config.toml
n_kv_head = 3
head_dim = 64
d_mlp = 768
norm = "rmsnorm"
norm_place = "pre"
decay_shape = "linear"
Each number is 128 + 24 x the weight over its row's rms, rounded and kept within 0 to 255. Layers, rows and columns count from 0. The size above them is the row's rms in percent of the matrix's.

# layer 3 MLP down (transposed), 768x192, rms 0.282, rows 362-372, columns 128-191
size [102  85  87  92  82  98  86  94 109 111 135]
[[100 121 123 112 144 177  91 130 120  98 157 147 132 119 120 139  98 130 113 162 178 122 118 140  79 124  96 127 133 150 102 131 102 113 158 119 116 102 113 134 153 121 110 162 125  83 123 159 118 117 131 167 131 143 145  72  98 131 108 123 140 147 149 103]
 [141 166 135 143 132 145 164 112 119 128 112  90  85 108 122 100 151 125 145 174 129 114 149 157 110 137 138 156 137 105  93 137  93 190 145 119 124 133 153 131 136 176 137 179 122 136 113  97  83 147 120 161 103 154 122 150 119 105 143 124 145 126 154 104]
 [110 108  94 156  65  96 112  85 121 125  94 149 204 139 103 108 115  99 150 109 123 152 146  95 145 145 163 171 121  87  75 154  86 122 155 109 101 141 116 134 143 139  93 110 121 169  92 127 124 138 114 124 111 117 101 113 137 170 122  95 110 151 136 125]
 [125 117 110 125 153 171 127 131 151 153 119  98 138 122  78 120 125 123 146 107 178 107 149 105  95 134 113 168 140  74 124 120 122 103 159 115 138 119 117 100 148 133 125 151 116 141 156 117 136 135  98 121 122 133 162 108 109 181 128 149  70 130 104 150]
 [122 121 115 175 118 160 130 149 155 105 148  97 146 153 126 144 115 147  85 120 107 129 111 111 101 110 119 110 139 120 130 133 123 159 144 143 117 151 144 129 117 108 107 104 118 162 145 116 116 159 118 159 145  91 155 122 128 135 147 107  88 117 112 110]
 [147  99 142 122  65 155 127 139  79 102 155 142 153  96 118 161 119 111  96  97 112 127  98 106 151 166 156 127 120 130 116 136 149 143  94 141 135 125 151 162 179  62 135 169 143 200  85 122 107 142  91 116  98 105 114 153  94 106 134 127 147 135  74 114]
 [147 142 135 162 136 158  98  95  96 124 133 161 130 168 126 130 149 163 157 147 135 139 159 143 136 130 106 109 158 186 118  78 114 125 166 126 150 171 113 102 138 128 112 117 133 104 148 135 128  83 158 104  86 148 134 123 168 145  96 143  94 167 145 128]
 [172 138 116 136 105 163 110 129 118 137 136 151 147 126 144 146 151 128 134 118 174  85 107 140 137 168  99 124 187 163  96  87 124 108 114 148 174 122  85 165 134 120 126 126 112 144 177  98 100 141 158 135 171  86 149 139 122 146 159 162 116 158 130 108]
 [ 97 109 152 152 100  78 148 138 132 151 122  83 122 100 113 143 166  75 130 133 145 130 100 112 109 105 133  91 115 119 109 108 117 110 146 126 111  85 124 147 158  99 142 149 143 207 135 140 140  86 115 151 161 119 122 110 117 132 103 148 119 119 123 113]
 [157 136 136 169 139 172 134 159 133 103 143 126 195  80 128 132 131 142  89 140 122 115 115  76 154 112 178 158 138 122 108 104 137 138 131 125 146 127 125  87 111 148 184 128 131 134 148 100 159  96 120 142 146 162 119 167 115 155 116 113 129 125 144 116]
 [151 147 131 127 132 119 117 153 141 124 131 149 133  88  94 145 129 108 171 129 104 143 139  89 137 121 101 127 153 135 169 104 122 112 105  92 119 152 114 155 118 183 126 142 132  95 169 106 127 131 150 106 114 107 139 153  86 123 135 111 149 163 119 166]]
# layer 3 MLP up, 768x192, rms 0.18, rows 363-372, columns 128-191
size [ 91  98 101  92 106  95  96 109 111 102]
[[149 118 141 145 110 125 134 132 128 179 129 138 155 113 121 112 133  97 107 167 155 146 149 165  99 123 154 105 140 102 139 167 145  72  90 144  94 169 111 144 152 114 144  96 131 162 145 122 145 133 128 136 116 136 138 133 120 206 112 174 124  87 116 126]
 [ 84 105  71 106  75  78 132 100  89 148  90 159 171 153  93 120 118 119 174  79 151 183 118 123 124 134 144 130 133 104 105 128 124 117 132 109  40 155 101 148 156 148 145 145 132 118 123 112 146 153 140 114 107  95 145 130 123 143 146  95 110 120 112 141]
 [ 92 139  97 140 121  95 151 120 136 150 115 124 151 112 110 120 140 117 178 130 156 154 132 161 127 115 112 136 108  98 139 146 113 143 144 118 114  78  92 111 143 115 101 133 148 138 110 131  99 131  97 144 131  63 102 137 134 115 147 120 137  52 148 126]
 [159 122 176 134 115 146 106 151 109 160 103 159 127 137 158 141 168  95  90  91 151 152 149 152 123 153 130  93 125 143 133 135 113 101 130 122 128 111 132 138 105 132 155 132 105 137 137 130 115 132  97 165  72 135 126 140 127 123 148 156  91 102 125 140]
 [ 99  56 106 156 100 116 134 144 117 141 106 108 115 149  96 151 138 147  96  86 109 171 113 123 115 108 155 122 129 146  93 135 130 124 128 170 126 125 102 168 140 115 136 121 148 158  84  91 105  96  90 119 107  91 138 114 109 124 130 122 120 120 130 129]
 [148  97 113 103  93 106 123 108 100 132 182 131 146 155 116 136 108 154 140 120 104 141 144 116 131 114 123  78 175 120 106 152 133 112 111 105 152 119  99 122 116  94 137 127 121 110 164 114 114 140 154 165  96 101 122 135 106 132 204 119  96 132 141 102]
 [116 113  92 126 149  98 140 122 145 132 114 140 117 135 113 124  86 122 128 151 101 186 130  94 140  92 118 118 139 143 139 105 137 153 115  99 157 161 182 169 137 166 107 143  97  97 128 116 106 158 122 113 134 102 148 105 127 151 102 128 136 138 137  98]
 [156 133 102 158  92  93 173 102 105 150 142 123 136 142 101 165 147 118 116 116 123 125 110 127 118 146 126 141 108 144  84 158 114 125 132 102 142  85 148 122  90  96 130 155 121 181 165 136 137 142 169 150 145 156 193 126 104 170 162 142 108 135 102 119]
 [100 107 142 127 122 140 126 104 140 145 126 167 175 124 155 150 127 153 112 117 156 113 121  89 111 118 179 110 122 158 163 155 113 134 134 122 142 127 148  96 103 137 116 137 164 143 163 148 150  98 140 121 114 125 135 117 149 152  59  99 133 144 150 109]
 [128 139 153 137 111 140 114 151 135 161 143 161 104 107 109 194 132 103 149 157 137 144 127  82 130 101 115 148 140 147 158  93 131 100 113 115  54 108  95 141 104 201 103 149 145 116 140 118 136 119 167 108 135 117 125 125 106 124 134 122 158 151 113 120]]